Weights of a small GPT-style language model, trained from scratch on English Wikipedia.
Architecture: LayerNorm before each block, biases, untied embeddings.
Each number is 128 + 24 x the weight over its row's rms, rounded and kept within 0 to 255. Layers, rows and columns count from 0. Numbers have three digits each. The size before them is the row's rms in percent of the matrix's.

# layer 3 MLP up, 512x128, rms 0.268, rows 25-79, columns 0-127
102:122142150103124125115079124132105115193154134120111116157139125096139099100120109106144136123126062142091131148142134166117128160126158110151112111155138135104155113114118194138108110130131154109147150112117133076149122129131121116130131132160132123118123099179089105123145122130177153136146117121088087109104121119105158145173179139114130094097171089110138121135145141132059124103130
104:099091147120128137119146109127143110101159135115120092114095116154162143103141104103147097143138122052143109162097116136148105075136122148105134152206068112125119162109135115102122137122151116173139126116163147137146178132149128182086137129126130111155122140154117142134168120119153148086139135133138136121127117132122167132116084089150103120137109157150126153109130107151129141143083
104:133143147112130179167142114135108107152105149167149118093101120135116151112102138127109101164166125114126134123124141081148132076113112139164161118082134115106132114133155106180154142192104136113154094135163142128126143121104130164108147100108123168114132143135171118120122128138125161135106150111132094113183084121152069173084098120119146119151117141095154114113100116130144134148128
098:113140147128123172147116123150151097152124134116173125105082136125135123116122124145136165110135113123139149150132124111092138141154117132164099140155129143067082152150160111152155160125108099124108145103079085111110127148126142128121121128109140126132135141114169170137149090170080159139114136142098074174154173107100092111123130119121126125143164155127098069119103159171150128114108
094:166133108120185088098133082093161140144160151143101122145146094097115102108131176166108143089152103126124136147134107097158152119117099135146102140179132151093100130111142112115148097123146153118173097127115142105133155155105108116144099132119122124157101127132110124124174152110169121130093123190092135087132104116123114136118166151125130158102076145132120117141156148146126168126115
093:121097122152124164136121099148072121141098108105127094131119118114136113170136141153148102123160120106117127138161123148111110131117134137103169116139143177119135155172112119154162135130114100118098112108163154160105125149122158138074091179110125147100114098127139096131108117139156102178102129106090098100105131171130120120168096110119154105086164124123162153163153126141126142114071
099:175127122139078152163128147149142117102096053107097144184109157121168157141146145141089119122152130102145125110123129099102142107105108124164116137165120092131141106126135127173135099127097132130125153110164131163141112104140171122112124123120116159102154149140127143119135109136136116113147104126163181133114115148126077140139149096136098090149104181140129125160154133108142178162125
106:169091115124136125132078109150124124111143177097117131139160119130124103142109147152122134123125126125128117079122125094083145147135163159133159092129133125117073145123115124125081175158164135126111138140094097133173119168115083128154142103143144143127160152144083143097177166110083127139128158159158123160140147076132130118107158141173153122134113124137122152139109121095148129110089
105:126089109112149186139137097109147147138132106134123086135159174120120156122109172130141145093180101170142134136131117119095124106070136131148137123108136171095079123131099124153130157156101146096129141129145109127104131160134108093110137122117139114114128133146157145078063150145144163115156145125143148139146142111088115082127125116102111114166150116096154133153122128079127108084119
096:148135134137072123123148126086148116143134112116153082151126099124071127131130172112134117149124146167122108166125102127109152171140135112097135103103043132162137099103121106118169108133112111140135107143119097114158183110139125111156144151106107104136122172122157150124143149165147149135105152124142118096157085127131135125112095128161100106143125162154165131116109076137116160145115
105:177104124111111133144168164151147137118112095111091104131150129090126148111163141113106171114142125152160126116106097127156114110116160143159164128154165154096126137079129105082113096104129056172125111135179112109122104119147131155132126159138098133111124106168116127131164116134182145144154138151124146145106100124103149144151095124077121167110106123146131150095113135119126154123108
099:150155091131106084120116154163119132129167147106159143161129120171165144124145069106160146155105123119117121134142139111103136112104133116125140118148137113111118135082135121124124155138139089116101131175051120108121140083101147121146112172110122092098155172133160115138122115130103116093148134098119111096128139125107122113169117061123149138121115185153132099106117154132139164141152
093:145085118091123110113138097168131116163113129117145138101126188138165131153137141150148130111143082149134124139146115105153123173147148167104102113109181152091141150127146099148121112115125128131140129129134161130145102141142140104110128134105140116168114102138053153157139136095139163143152137095100135146110110158069075103094147136140085131096137133105109119107130134076133098149119
100:150106131113130124136116100115123114138086144129091087117168092149144128102159110145158137127110134080149102119119098104183154097084115151121117132100102133112070156105139186148138136100095152126141114135134128151162093103153134129089138159127143120111093105165111141120122155137148161152161133114175109096166125137132107134110130102133132118135126127109075144178145120122179161131157
099:127091092120137221140125128144092165116129103133146157114127108083142121134149145116108143124112128109137177137120135111138191114148117162081144137136135162128156120112164118156146131168136161157090165117116149130113103155096121113085138112104093091158144141110143159123142142098131134132105104114094078146147116152142126117149128124122184144126101133151090151160123112153121112132135
103:161064135140094098170145128124104175109116121098154113129128092129110106137129083124177145150150141170116113134088102142120112103093121151181138123124117149164105120154159154110138089138146136155120099139137108160103099124141131169124141123137168158159120135150155138102127115108151135128092149124133132118094121126148183119196126109131122117117116149153157109075101105112107112131104
090:155153073120140102104138149123108136163137096109148155111120132130087118153142169115087151129144123164172119121107078132165139120117129117106124096137135140127128102129081101122118119091147132158163065096169125158113087163101164136153129160142144132156104106141130105121146104111144133140165124128150161128094095149120122149146117082160151176104100133162102101114129137117114168113130
108:137052150207118139123151128100150134096147104117133146144137109117134141153123118129129109139143123099083111154119124121121128085139155136166145115175145118158101105149137136118140159149133128103104154156097143131170097146133126133094189145153139142151172107135116168092154124138140158134109125130097104124099115168143133159142137103123098149111151130153120137124090175089157150112094
101:099154135116157137161155196167114104150165157139150142090108129154174113122105119082138117129135141132108145128110144109155074120144129142112139170180140096149139140157101157143112130123120134113128159108110109130125126145115132130110112086099108147135137141125127066156145130120099156152163147128171110069116130113108110126117112143114133182127158122157148130122182136128097085152109
114:125119113130133102118118088136123140157135118109083123195117156122114129110132120140143130151131117096134128105089096131148137151172146120140098093128123133103131143136161074137112142138158143158102114140078103112118173127098095154156074141124133160154068116103081119121140091145126099135114109089138151133114170149110159144164085108109154162147085108143126168148134132141105139151132
106:121100129129155153169141115126135094121116112077108162158127085161118145136139096098159132120147100146078104145138144102113116114100125131135150109075146140114137103116125111142122115130137100102131114162159147121134121178169144139119144110120174129142144125169109135128126125151064135093106186142117151166122139089116117139119112082113126181142106133102129101113148177116132136190135
096:096117115120157077142131152150143140169111164125132090167150118099098125134091126111123146083138127134113127174148122142099140165133165114132079168150181175129198141114126118116142138125121143133100130127103104107135120166160153090138149101136134119129134121113134106155118138162176128103117156096157148163117136135144108093154134125141162106123143122107181110115117093144098088127109
095:141089133104153099158165125150141114150099146117092098151173083093149120130152151150140172154114122136151122145129161109118118132123143114139130130133163118186132123109082093151158153126110127127125091136106127127130158186129152081106137115097142165110116118136089110112116094133094087142130171146108108133093097166096116101088125124161122133150122147115151149147154166113165132141094
099:167187088136108153116141151118112138121106151128142155136112121094113144110121130133124148138122141130133132134146132105165110127156089147134160121124131143144153081115134145148071120085110150121174194162153083113121158087170113116124127101113140077082140147143102097146119110118176114121089159124088129113138118118165159161127136139090118096117135135137148110133166127125145110090102
106:118184130160132125112155135134134109176136142153137101128163110104113193144139135132073135119167094104136106103086126096091144137130100111182172131134108112119134122135131131178125131142124139124170137132136142121111151112120102083134159069139095163114109135175142102104147172145110119120160108102121112146160154114148127120106160123114134138106145127151141155103104118165078121108139
100:136126121138167116115140156128123107127134125159170104135110111149127121145108107150133121129140154117167126118108167124117134098166101122107149150132112137102092085129138107114113135130135151103160094122113151184119117115140123153101118125105174112141152147166094101152128102173090096133165175123144091096120152173104104094177095083121141069123094141119125123100077147127115095115117
084:113101153118127148173145161161132103156143096092123108131176135146145112094150147094133084151161112106110123132106107095119140134102132085157130117125117153097094119122195114118129144144168109107156102175127162153127135136117120128124138095095141134129135166106172122102112136164111125143143136137160067101141102125141120144121132127123137163150106140106118048104133103154097131107118
108:159119095105075160107122103116100119078137158147140112155140146131118139106098097123115167162132103133146123061098147145105136131114117148113110118108099096095121083096132113122139124197109158150114144128072121109123162135119111103107156130120147116101124132138132144112126138178155152137143111150118145146118098125150138111093186149110097121150122137120084128131104063124134108148137
095:130085126126122101140166113117106092169161159111112149128125132161125098133132103133099173136112108129113095127137108109142122120131080151104110109118143113107103164190149118103113172150150149105126180117091115135150160118130141118093169168123107134154178101115116070099123114120073161172119143151157135153099113106155147157121100120129111147139098134151139101114102107128146135114140
105:113103138121126139110107090100163090126139103142130117147143143116113178072108125174120090108175162149126171153121109136136137131117143123174149114141155130115104171156121149112170097158121120134115071104145107138118153121149160132132115127160139126090137159117138123157147155115141086100165118119134118141086151132114132137126103090169086122160154077129114145093089139131148088135141
095:169137105182136124124091114110151129124132106141080120178167151141147178088151119133119116142129105087151103127126091147102159129150136088181110140174150113110071145132119124158137150146113142169170135112103134130135118196097151158121142092118094114119125095174130148125121132149129123153112133135118109140133146133126120121144157100124111067150144126144108125158164105130124124119155
098:135111126131094113162158137169163115115141113109115094143165131170170092172098120132133142128094148151168112132170160102141162090101120146105106187141143117121114126134131165122128127123092162123127149130145109144118119177102154123168129154154080122145137120144171099119109119134105126123121097136134104159137129158105112147173120124106091141102120179146106086135114112146145080133096
103:105121126121095117131095121141130146178161132095132141197124119132178138114140092096159113126129091131113069117144120142134135156128166137143117166133141131106079134082134063124113111142116108128131142136122155124169141102125146164119094106182112138142081148101128120103131114119134124145154173120085132147146152168148116136145125095121158123079166115161123130099149149119125102131146
095:159163153119103161122128069096097106131133152180122153167097129101157147115114176125128143117145096106104156105153183105147118152135103135147117107128155156095125098079123093129165158122108116142160141136124071121114142117116146098132180104135120123137136130139141149167109144171169122140157146137141146128125133110121138137081147116126088122123108144146135129147089073139150143138154
100:118141104095136082111134122121122150080123150123081140126074109108089149105100140115109119114105130123120178084096125146117127141166130169116144114161121129105136156100133107131132131141159137127161142101116089154107146131155146137127201117128076145147136171140161120092150143107121155151114123133138196108161136121131152144110112138096127151157127106118113150145163140156097105166096
109:147096137169087139112092119107091141123107051125090149169117139136123092119120100143147175104155121121168094138099158119135159100124152169150108141142181122175092134147079150091126095147117130107127095099151154127154152142158136144119132145156144141110160099102110132136114140130144142127155125125139129159122114132128131116151137117149098150137143111083080152145135134161132083116135
099:142106105128111152178162117147080136150124080107157125120130142090125129133133132116172100122111130150180162124103126107098119085090136136179124152101162105100152137149155102125116139094137149128104111153138090126142157111157104138129131166123153096126126154130100072160103147131139145119109121112148124147110141119130145132123085102180089172140134130145132146178128098115123072105113
093:137080089148132148072165109130133120151110165137106121170128123129164112122177148143146178097137124114142134098099159156139130165108126169097154129148155120112144111122116116117130124143082163109159158147095146132095091150098143146124129089149082105125115110144166097118102156142162170114152080158121117116119133119142104126117123159134092126133108103127097148116137143117167098145166
098:154112105110080193149152133135147156139146108106110135125177139140121151110141151157109124127161147098166173126112055146096123144151125138154117125096129144104138106150096119094131136123139128105108072106143173144160154116114137169134083143149148111156110152130135093119093153130119124161122127091179118133143121146089121122118112146153117098147099121151128139156085092106106133103116
098:093143102109162117111162161148126137150146148131143131133119094071099111079090129133131142107103140073129128152146108161138159094148109117126118099158133133128113149158094136095138115127115146142108126116101110165099145123144141170158131144101137102111169154137140126166137145156112114140148140126121148132166125132129160166124133080109169157135119129123159061064124099136094139169103
094:187135152120169072122116063129138083136109140112105128108118134114116109097132141137135118130117114078126120162122141102155073156098124135137137161160191162126115120114171099125121119111140130124170108134108072100110129104150091099127114139152150126121126097112112133144143112139158106133096134128152122193139140132139111123104104169100147134129138160115126155107149167170141124136113
094:135135134153076144106177120107123124124119150110137110102103165095154109106129129163121124125116100167156133119100113093149146135141112165082144181120116167131130085111170115121114093184136098117130143119123140156146134118179108131117123120094115155116139114117124106114152088083163198094132140077148106151147091136114162151167121126140133109135135159102125102114151128127128146141113
093:153111134117157108106145111124118115106137188133105157118108098164112126125139115127172151129154123148098121149149182121127127145127111110103085176140149133189136096148093148151111137102136192116118132099075173137137104128148135136117132137120157135152172144144134140103114133110110102118110137160077119121074151131099115124113168137070124136144127171136126119133102157101139129139092
106:104110092113157143174117114197133106144154107163157117122139150166129108117129081068109104122185132135156137122096109112141133143172129121134143147134123128119119144128171103133094109102125153142094093132123139120138131124154118127166120161146138137150116056151126151116097110130124160108144131078119151086087114133161127111133128077133141125113114144128169140148132092116110115134079
100:114139123095110139121113162135125160127153132121115132111161111109088160134082187126136127135143122140108100138089110129123151166127109129127094120130112171139146174105099114080130157150148150157093158113115117131105155128131134164154134061129156121088085132098152125107143140078145134182163113123135116116127097117136114095158116107133162147127160108118133147171129163113077144154146
106:122143105131151114104187126155126159101120092146155126128123117105100115132091130124120148173110103115092149169095136166173095130151155165084128158128146100120131144083155137150090092125143119114117161121119105106076082121159160158120116124141122115164127110136139093158141141105192119126150160110127140139129123150122120140154108120120147131113121119095174125084137152087111098127096
105:130081144174120147103134118134150108136149128130134153153159137138095113146118127104117107117092124125112104106146126130155134126177073130107165082136125183103064137134126126169142066113114134092103088126110111151146118145154145093163153070123172112114143131121094139095109132122102121114142147134094146133123107130146145143159124141114115098166106133149167129130154129095178137152147
107:120153124140106164094092091117143107122120104110152110097161166126109164066163135150141130142130113141140149093134124134125127103158137145135134088152103091170109112155145120144141073153145061121119153140097114122111132105153118076117126120138145121139077091104114121163112131131115125134122151108126155181108128141116162165156099159170118135114110083143158130104116152142155125160129
100:122114137108154134098118115147143099113139125100161143111121128115131140140153073089088137139142152172135131080127137125115134129170175153127132123138110123120157148117113145179077105148134115093129167130151119149138129124143130142140123091139142169105171140123136130124080136118120098113194133105109126105112077151138103093113145140124096162106150111132112149108197124117178123181122
105:161116149148130128116132120136144165074132165115148094120155125155142111171074151107091109130073152121092103167094150074144101148092127152109120136127107136121135145157140144158128145129170104100142184108118114124167135119151120154136138134131147090103169134121101129179138143122158125127116145135106111130150126123116095142153103159165135127101097186143164138089134131137129149103120
093:136128121130115143139123125153079111114111162136088118148128090073149147145098130132128138139126188115147126141085137106120126102099131126171105145152149137104105133121103175165122132112129143121073132141122056116138107168179115105096149134106129140146144157107136135163142113127098123109152141128151105156141127118148112114132114146098155095088174131112163140114122083178108111089096
093:091131116126094167114160091219101145153099104140128146122166116086169128083119129110149146156180116154139172120098157140112126139139115121137113163145150077123122155109156112160155112170079118135109161134106132110116114148094124131099144141142131124136107161128155092124144114137131140099122104148119116101115121113130150163134098143097146086140132153136153119102113100145117102150148
088:120145105154140096124173155130091125153172182137129092145155097132120100105136087108150154130162144089132144150121128088139229083110134125157120128139139124152122134124114139124083123080156127134084140146110152153116074108142110150091123152132115146126171156116095106110120138104128101125118110123123119099148165148103106085153111147120129132139124144124128143143102119147125133125162
100:136129132207130101115128106152124099112119105137140137157100134120110105154098088106125135134107110151140129129122162125127103144135135186138158122173152124106146125133172116200107111137131153093123158130148104128107162074165117145097174155118113150151097114108128076139142122129120168129152097099140131130119150089112151097115125140150112166149120134128122105122125098168183134143147
090:115091153140162142155142171128095169150124155111146155163157158128133116166153151109122129121118155112134101165098129105139168108115093103102131097118155077137123114113140106136154103097110122159138139105130080161139109118104167130137141087120161110150154130123133114164104067089120176107155171146137126147109112153106092100113132114136121153108118113122125143151190130142146113111100
# layer 3 MLP down (transposed), 512x128, rms 0.217, rows 25-78, columns 0-127
092:165112097172126147074164140115135103141161138097122078130145123128159107160094129108161149127139074131157142126136098087115117119107126135135139117126105137147142105150114121155166140130107154123166136119177150122153152144112143133153136089101129083121119143147075146101128109155167151119144136093113141085083148100150156130106122167165146155104122142122072134111103144137120161140096
101:122168163142141130142139110091122163096128088097081121098151137143094100166131136143122092141099147113118154099139128135161134100089145129083143093178142104146135092118128172126158107120143129142141114184157143134122191133113127123153096150113156133124129094131135145135166125102110083141138150108176114134132126140116109119081168161115116078127142138136157141125122117126112174157109
105:155103156114130100079149137113125134136138184141144129126115118133069151102124098083126154126124121123121117151159126133114146100124131120123127152107152073128149137105112113151137124110163175134134128098114094138112115103111158153091146127141108093160131142072168082094124150152103083142130136083119100110120141079159145153107145137126128146135119113117175106092127132078138166105166
112:112152168133134170142133167106139168141165171129102114130131094099085124175142140101156100159167129121091105117146105108147114108145116159154107096111121129135131130114130129132135149139086124134126147152102097109117127188134111154123091105131117107148107158105147110134150150157132127124134115115102098131114186129128178141110149138127148151099110133129026129107110124128121161155131
093:108109134125083121119140167129152097121112135132115133133122179128129146113161154134136135147121138156108131124119109139099134143110167137153129100108159094147120133090111106163143137134175125124160098136197134118143120109116110142095124145143128175115115107080158143126144124161109119120183099112136124143141141082108126115107083137112138131130150117132230101184083130123117110119123
096:142145178103123101123134130128160123092111115132153153164126148102103125110118125115130086099142146126080115143122103105102092110141142116093135118148097105140141143105173137096135184107122133137125143118157138111126146133127165138141111109111057090108144117117114133150132122101157121156085088076148115153151127074151123083082131145180142125101133119135097107119101119151092111090120
094:119144136135116123103141096148171111149091133101119151097104114138156105144178166132157162129146130062108132144136153154128140126140099108146111091135148148133091113133115093133114166078114141135080153111151148164167110127107118142130113144142133114118160142121097103098153088108096156138093161151108115085129099126133116126120098152149089123089067141174105102146143136102134135132125
101:150076128146143095138144144099118142093106127128097081117130145103130117143190147111161156165140134138111161112150108133106121080121130130138143131117085137140126114122136089117085137100187147139182109156114152115123178134137110128131149123055144142110131133139106151139146125103132101126143121145124101108122134087133172110128171121142087109116098150095157157120083158121141147132097
089:102122114128125116099135118107117128097107133089139123160103136081106133171150119124175138157145115154110164115125130142142122161098138130119134118120121138146121189121167134116116140128100140162151112113108155135146176122141122131094091119104158125152128147119091150092137150162056132116122109116140119091087171138129153187150133129126135123117110142074152115115079151151111089111185
094:105105102121155162140174091106127100110096106173141114118172139138064134049135133147108169113155119096145132150128153118119161129121113133111127148149107128139117105154161134130141078101115143103170068140122127141133168102109152158150138164098092122114157101103140110148110142129167137102136127113113122093121110163110179143113155128124129147140121106164129115157111114147147126131128
096:099123168108152129159135127108102127135110160125158087133103146115109107103164127135093156162117105139151114142131093117111150104213177117131145156120161155120152153096127149142136171098156124081098156122094113143128134140117096134094090119149101114149118107144120162121130107108143103156157100119166107155097137145126127147154138129108140156116106125121141110127138088112126166089185
101:109145157165122098126175119136124106105119113141135156142172086146086155135133138165076103165112156136091106119135146139111150106145145169144114127149128145147155143114100085084127123105141120119121128120117119180126110101100119097114177113142132172141124138126069142142134154113145127156160122061082147131137128103102148135097137094123117156132138151135135116167140173118138097090124
092:096116127121118151146138066162157136121112113112101151110085170161156122107177124132159114156093130150131124146116158141173122129138153116117187137108117129115116133131137104106162090124119157162111103105080141139135100108105177135158122118138090154095126093102143151160113112111104107117102093099122124141119113143110145084178108080124160120150108139105157118136134154140130154145167
096:082123143138084084114090114130181071121116170133137152106117120106114122093125127129119130120087186132118116139108100145155107129143110120077125112114125115162151137138124167117122112130129116130082133130121096113136145109125122071119148116102111133118138145094110091104158151118097094118154068122187154126147177106106163167116166108149138153107132111120113124103137133138141137098149
096:113108122102113150167141126138150137147151141136114099189144105142109127145130123132098121085148145124146125156108141142122140107088082137097103124119110134091133129092105122132150100114166150125156107113100102130140153135150098116074090120124095113101152156114077149181127073091132142160111160076137135149131086130111123175182127116133135114111143134151082106136121134164141130131098
095:126153114116092092148090128094151145118132168129127134095128124094132137103090143129166121103159096151143138071098152141144149126119116121116159120122085158113138100124098145102156110145094114162138115142109128109110163162137140130178090140078144160151145163133098127161152128087143147131143107149120109104141132104130125087127135121097107122125077135085161126173180110112153135152091
087:130121132140082180153146103123116077112140139172119108140147093134105139072150128084112149089103086138095109148137135097117117102122133143146123136171120097118127104165175135104140109085124099116128143102167147082089141096113099166107127101142101124163110140132137121150112147153136120111146083120163087123099107137121121117096152143092128105130149147108099171138138103111160134112139
113:127160142116106142137111155149140175114139120138145097109136138104158107155101110140142104098144116123135112122132127155108158204162098128130131169129124104132110074135122110131139143113141121104131151169135155104101108189118126143151162153099168154142119120114103142096116156126135144088142129139091114110127115178109131159109114104111173117106135131099171105152169143095120179174099
097:171229114097120116141115097124088159124108128166126151141110093117110113127123110126102150116169144125104115112125143108120145147153131118115163131123178095129124115141105173139125143125110154128153108158145141124140121124116146163149158172143164124106154135093126141121148088123118156101143118112132176084145164145121151128105147107133105117103145130124168087160116192116093123114116
117:157107139109123163093130146095133110156121108066160133158110174077086117114135140145122172147134110140133134113152066121141121121168134123160127111121146125110133092088117116101095135129176116164102116132142160154135145133071113135115099152169141152142091136155127133076140148128118085118139143145124126148123136107123163137119126143076131139111127132156169095125153171144103129097137
102:161153097116134129110113117121138099132111108107140184125114123157099102111138104080148123161143114157110122138161129140127129159131164074138137134074165130141102118140114117089150085095176119115120095157131117076163121134105084148100093113114110106089151152149129133130125146155107133124111106109100138106142143147103143160116130116139118127129123095085120093115107181093108166168098
097:131135142124115098125126089141169140143132097167099128110133116130154133090148132111121118138106139172122122087107118155127135114119164111141129145125110168100107141119129139146152127120083149090159175132140163118158128122116159107118107069133108153143121059116146117097107170174136116133160079086127110134129112113113138137102152101113075162087091131180165123088122137121132114143121
098:072123137096130118149159125151156153104113128119139144127082156126152138138146145115139137115129164136127167142107098159146121121124115108129134144142124081095124127147151127113087130108114138120143144115090126138158144129107199141117079092119119108089169111119103134089148113132127145170142113102145144141142104108163132081151121133099144106201105084104159096117117107100131150121187
105:149146147155101119143110115117147123087161142117154118098157132063111146095143148138133125153132111143107157121145163175115103130139165134138129104081104191118117160099090136108105116138100134111124133121152154142168142125152121142122129147133142117154117111143041134136163122118128113184132110086143158122089162112126114125081131128142147153145135130103176126122181153130139115128140
104:130131161126170095140121129135158108126078147147137100117114086137125143148107118084111148126157134140125130089123145126111129140070172128103137119170141129108133124152130099175112130099167170113151140158139161143146133093101087120154158109160101145118158110118143151114110113169096156147117115120166128120172113116180101132127133122158188142145109152132096095118161107168127140097114
088:120090136098113134099108172103107136164118106148156089162124109137137116140098100116140109101179126116175121085127162114131145092155116140066141129107125165134162086152119119107143126135106109166158122157147097114101128117119104092100117160123089110155144112134133098147133157125128136123149138108140110186167133163141153093108115159127131190122138180142120140110117163141120115120129
092:131151120088136091104160108104090130106089136140099124139081133113121143160140144118118135120128143166138111124174183180077126140127141101123134116148133115117106125114109130110101140087217108097127164125118158128124096112096106089125158118145096130136130106117076124128117146112167116150150102109135097150126152101123129106084138127105111109134134147157163168122107131133112088109152
106:161172095156135148092134107159118141115121073130138150137137167170116139118106119130087119151137107156105111112096110131120142117117112141143107140086154119146110161154117142129134080137074125125109106090127121115119131172149165125082139128114175151146203161133133145125066129172134107137146155135120131155093107150139113121126147115110083105127122136139086137102133113115101115111165
100:101104128122122115128134103068146148099167136128127055115134165133169138125127128104129179124139137142133119106137102138156141112162128163079123144108124094134145099120128153090145145092122122126151133116127132113143151138082104135122123104142144132103134107117102094135146100107182166116142089125090073146167185162129161133111144144138117168135132152091116095144163156116127141155114
108:111122110142134131141137091128156109069159101148124160135161127089138120101082162131111128113147127098117153099146127130129163090107140136133142121127145153124146179112111160100171104134148161121146154115118122171164134142124152153168060120154164125138135125124132077157139145128194137098128101112163139110107162150150130139092137120135088147159150129138089083113145101124122118107127
096:156163132149143126122107144143162128123116113117169171118124115108127145126145170086097098135098146120106152174143150124100167161171140115090141100153174177137102146125135152170121102154069103135125142095121127165123111146143137138104125122135091107120138153133133167114104145150147130157122146148165149159119102110169139102150134112128105139156144152164106132087110120108117143185159
097:119093148119160124145159101177123103089147154139103099134123090120104129088146128098111124123136130132103096132160137168141127155180116136123091090129105096116129137115106162149136120125128140136172107127160101148135127132055125074119146147147102111121114098168121085119131146150164122185111115146101108101141129154147111110117166106112112114154134144149179162129130157146162147119155
091:126117130142111170155169086102094119098139113083142133143091108123108128099077114125119099105146096132116082113093151173139125150140179105102098161152131113147148147146133081112141181146136134080159107128122138136128128172105112130111138129107126150160169113116143140120134138132139100131179157145144105140140139112150130089135145188150124176128131133151100109119122169112115145160111
088:138125094154133137128098124106185155122117184143126100098120147095169125131121130143150133166138130163131129154102125169137092111139137098138111124161116172155145155145138151120118098152169110137118172124126159190158116123139124167102132159112172129141147107157111168146113104092128150131121119127111114176100079091103139111138156128135122153135131129128130145127143088134153088185156
097:070109088132123077081128086114142130126157123142139134143102145108111108061100162157156128148104114131120141138110115141107127121096174162141156098100144178115167129150127106103130120148082102129148104121132158135141136154142149132091131147140168117108115145154133122145126136129072108137136117092137152133140110092159118114105107075132146115129118116109109136090146177175113111138108
105:123100141085102106115160115080157101132117094122095138122118120134143090103117132143149122136119154073160099153125095118087142120125145129092127140153149142108103140121087132091118104169115135102129119100074142128108142155129158159097166114181127154088163129114159108107086147122127135129115086114157109103108142118148151092142132166115113146149141111122090180162151099120117140099136
090:101222128114158094102098112132085161108123116108135161108124173110127137141158102133142126132132148119113101123085110131089125069126150092137136104133139150162134128102143125102120133116120129122128130148142126111137092163158131121140119112132101128118170143114148130176110108104117145092138115161129138137152136096094081089117146112110141113129115113120097064166129137162135127123189
098:164131141168156113130180098115149137124100121202153119130139127151174113115151092118137149124136127153110126141116138119138095132170118126130149149109118123150116138150151136116136164134141172094176145154168118167108142130143093126151161123129101111144118133147108115104089168154105126144158108138144163173169080149128153168109164152139115109118088162101171145150123114106136115155132
096:115114119144142100143087105119126141122129111155122154156097147140107105143180174130134143149114197126144158142149116153145139175108139120138127125190118121134104090162120102102156164128150126090139139140118170137118107099090136147118149115117125178173134151115073132131122125108138148148142147156120111134140176136129116100106096164135147169124181183127137163150116134139132140099145
097:126100125137115132129078132136161155086086109148123089159123137138099112149163130120120126095104130189161129118142156122103111146098123121109138141127153108115093099127086149109157104115158102139111117156106155164150142125167143151102138148105127121145093104153183161114162139120115183100141100148135157174131135139135092105131097089132106133126072104134154106128162103114130124097154
097:091121121166121086159129096141119057148144136148191114086111147102107155134161135108128104137089159095117166143127138128118065123129121138126117086144111186098133124132139155125107096124146117116129112139146126141132110094150138147130140141133092116141094089124112127116145145163157125107165119155147121103122184129084154113106154119147130155105103149119175138120156167152118116143142
098:161135162138083137117072102092169121130118119157105118149145137116144143127086202127122161101110115127139132134136145129133122123124148108088143128111095158118119068049136144144082101128113121109138091104124128134145136129145107136147143134120078130125127075134091168144141070117119145107126123135103123171108096151157125155117157122153125109123121140167150125149154117103111137117146
089:085139151137122082152125121112186146114086107125141087174116131143131126122146126133137107126117136118120148112175140138103111118107142115127143111148114115099123128118138084103117119160220087121078092126152092106142132116085104131129127150140121099102103137104144142129094093144110106137130092132095096140156100102117137145122094114115144154111140099133158170080123130165124150085129
099:153120094083114094144152130114144142094136130119151163163108168109148139155148120110134114144118131180118122172112124102118127162146145109127141152117092175147123153122188125100074101103136111137106110109125128126146149128087127122156132091103116165119121110131161163144084130156113117127138132107183141157120090101139127097112125112107135112103111163134192132182154133118147138094147
110:096095113137141140147121150153148111149150131112124127131124116115144087144155126087107122125082130106138112150082145114113080134179132137126136105126100111126161098139103073146104120134170097127091157109103137130106138139134124118155119102099084133108129146173131138130109147119154131057109156083102113146150135140183148138131154165175102079125118120159148155129085148155115119140116
101:115097166119140114127143115109131108160119117148117109101133133139117122090134142065075123171130134139138100094139122082102131108085147126123124110115106145138189099110115119079125127118117130107124143123159168130163112141107110132131132119134105141130114110084147157148134122156121104175123138118114136128096085157146133111048155142113123141098111101124156110125131068129114144132198
096:137169146141146109093174118125170152082126120145145133104124109151127109092153118085108128131141110127168170132163105151117109108152124139102134107079119175083083117116147142122148085121118145136130068160147114145167119120097090129124131134146123127153167153102106120171159144116154126122110127149147146126159141114135178094138178123113147100128098131156089118140103112124106154100146
098:122102135124111135137102139166154134151097147126134120129087150094094155136167106139158146153120131148095116128129093132124122150146113161105111090087089112125123120158076135146165135098117103134146091139115135130119169120123149107175118145171152135094127137072147118116130124149127173112128135097147109132138137074110156086088108113137127148106087189114127108099165132133074134139145
105:117114124110135121113114128159120112105100144110105140175129138107125140122134126186147129184167101150133105127114133106138123137064117131123143096088120158095133113100161135120137083110101145146149162096111118182131130148140086120147125134106113128119156142124144177102157096155142155108134121126108138135120147108116121117184105152141132149138136178170104125116113123068172111119189
110:098109136083101101128135102134146159110141106126119146165132157159171134145176160105143096168111102190137130107172144132122118124157105093145143102109182123137117146113098129129128155121144148105149087111125068134097130133124138113123114161099104156127129129159096126105125159160140149094162098139140099098108149096111137140144143107145136103100145149086165170152143107136132141101157
088:151094130140131117117142134106119112102128121143107127112142116135152115153169173138122117130129122173102133117110118110123126175169130123157135146177100084161136084101172112112142143099111118177175120131136081138163122142128090106150141088120127149127071115142127166072115118092156149109137088076141146144109117139146111140137112139149102161076165143114145148148106156128125142135101
106:125130078143120127125108125139127147141087111161145122128130103158177131115119132065141116128115103132138103129122115102100129146095105161110129153132127165143115109139130145146127123090099101111145126141130130115183144162143147132143127157095114125135074093153104089140138110111170136095152139105126144094101121110125182130148105137124110147072131161103197140106200141103124158115126
091:138101154096137113156140141116143131103101116128124149112099151139138105169095173148122159159159132126112119134161123190139084125158116121141155161137111082097110165085125104106169114087132129155178133122138141122143158122121099130145118087119169157158090100085144165151115140151111135148130111138097154135114108140162165140089160142150133116140152156139154076108143149125153133122108
095:107161151123132075151137115140128124086132137167113094143146146124154138099131104149108115176104094164144147101097137091124120136125083144158127167154090099160132111153090108115132129151148176130171124199129124126102148185107092132115117100109134104149171132139105141150101124114103101099128154137122164141106118116159117107131114111130131119151114122100146090110136162121164122164145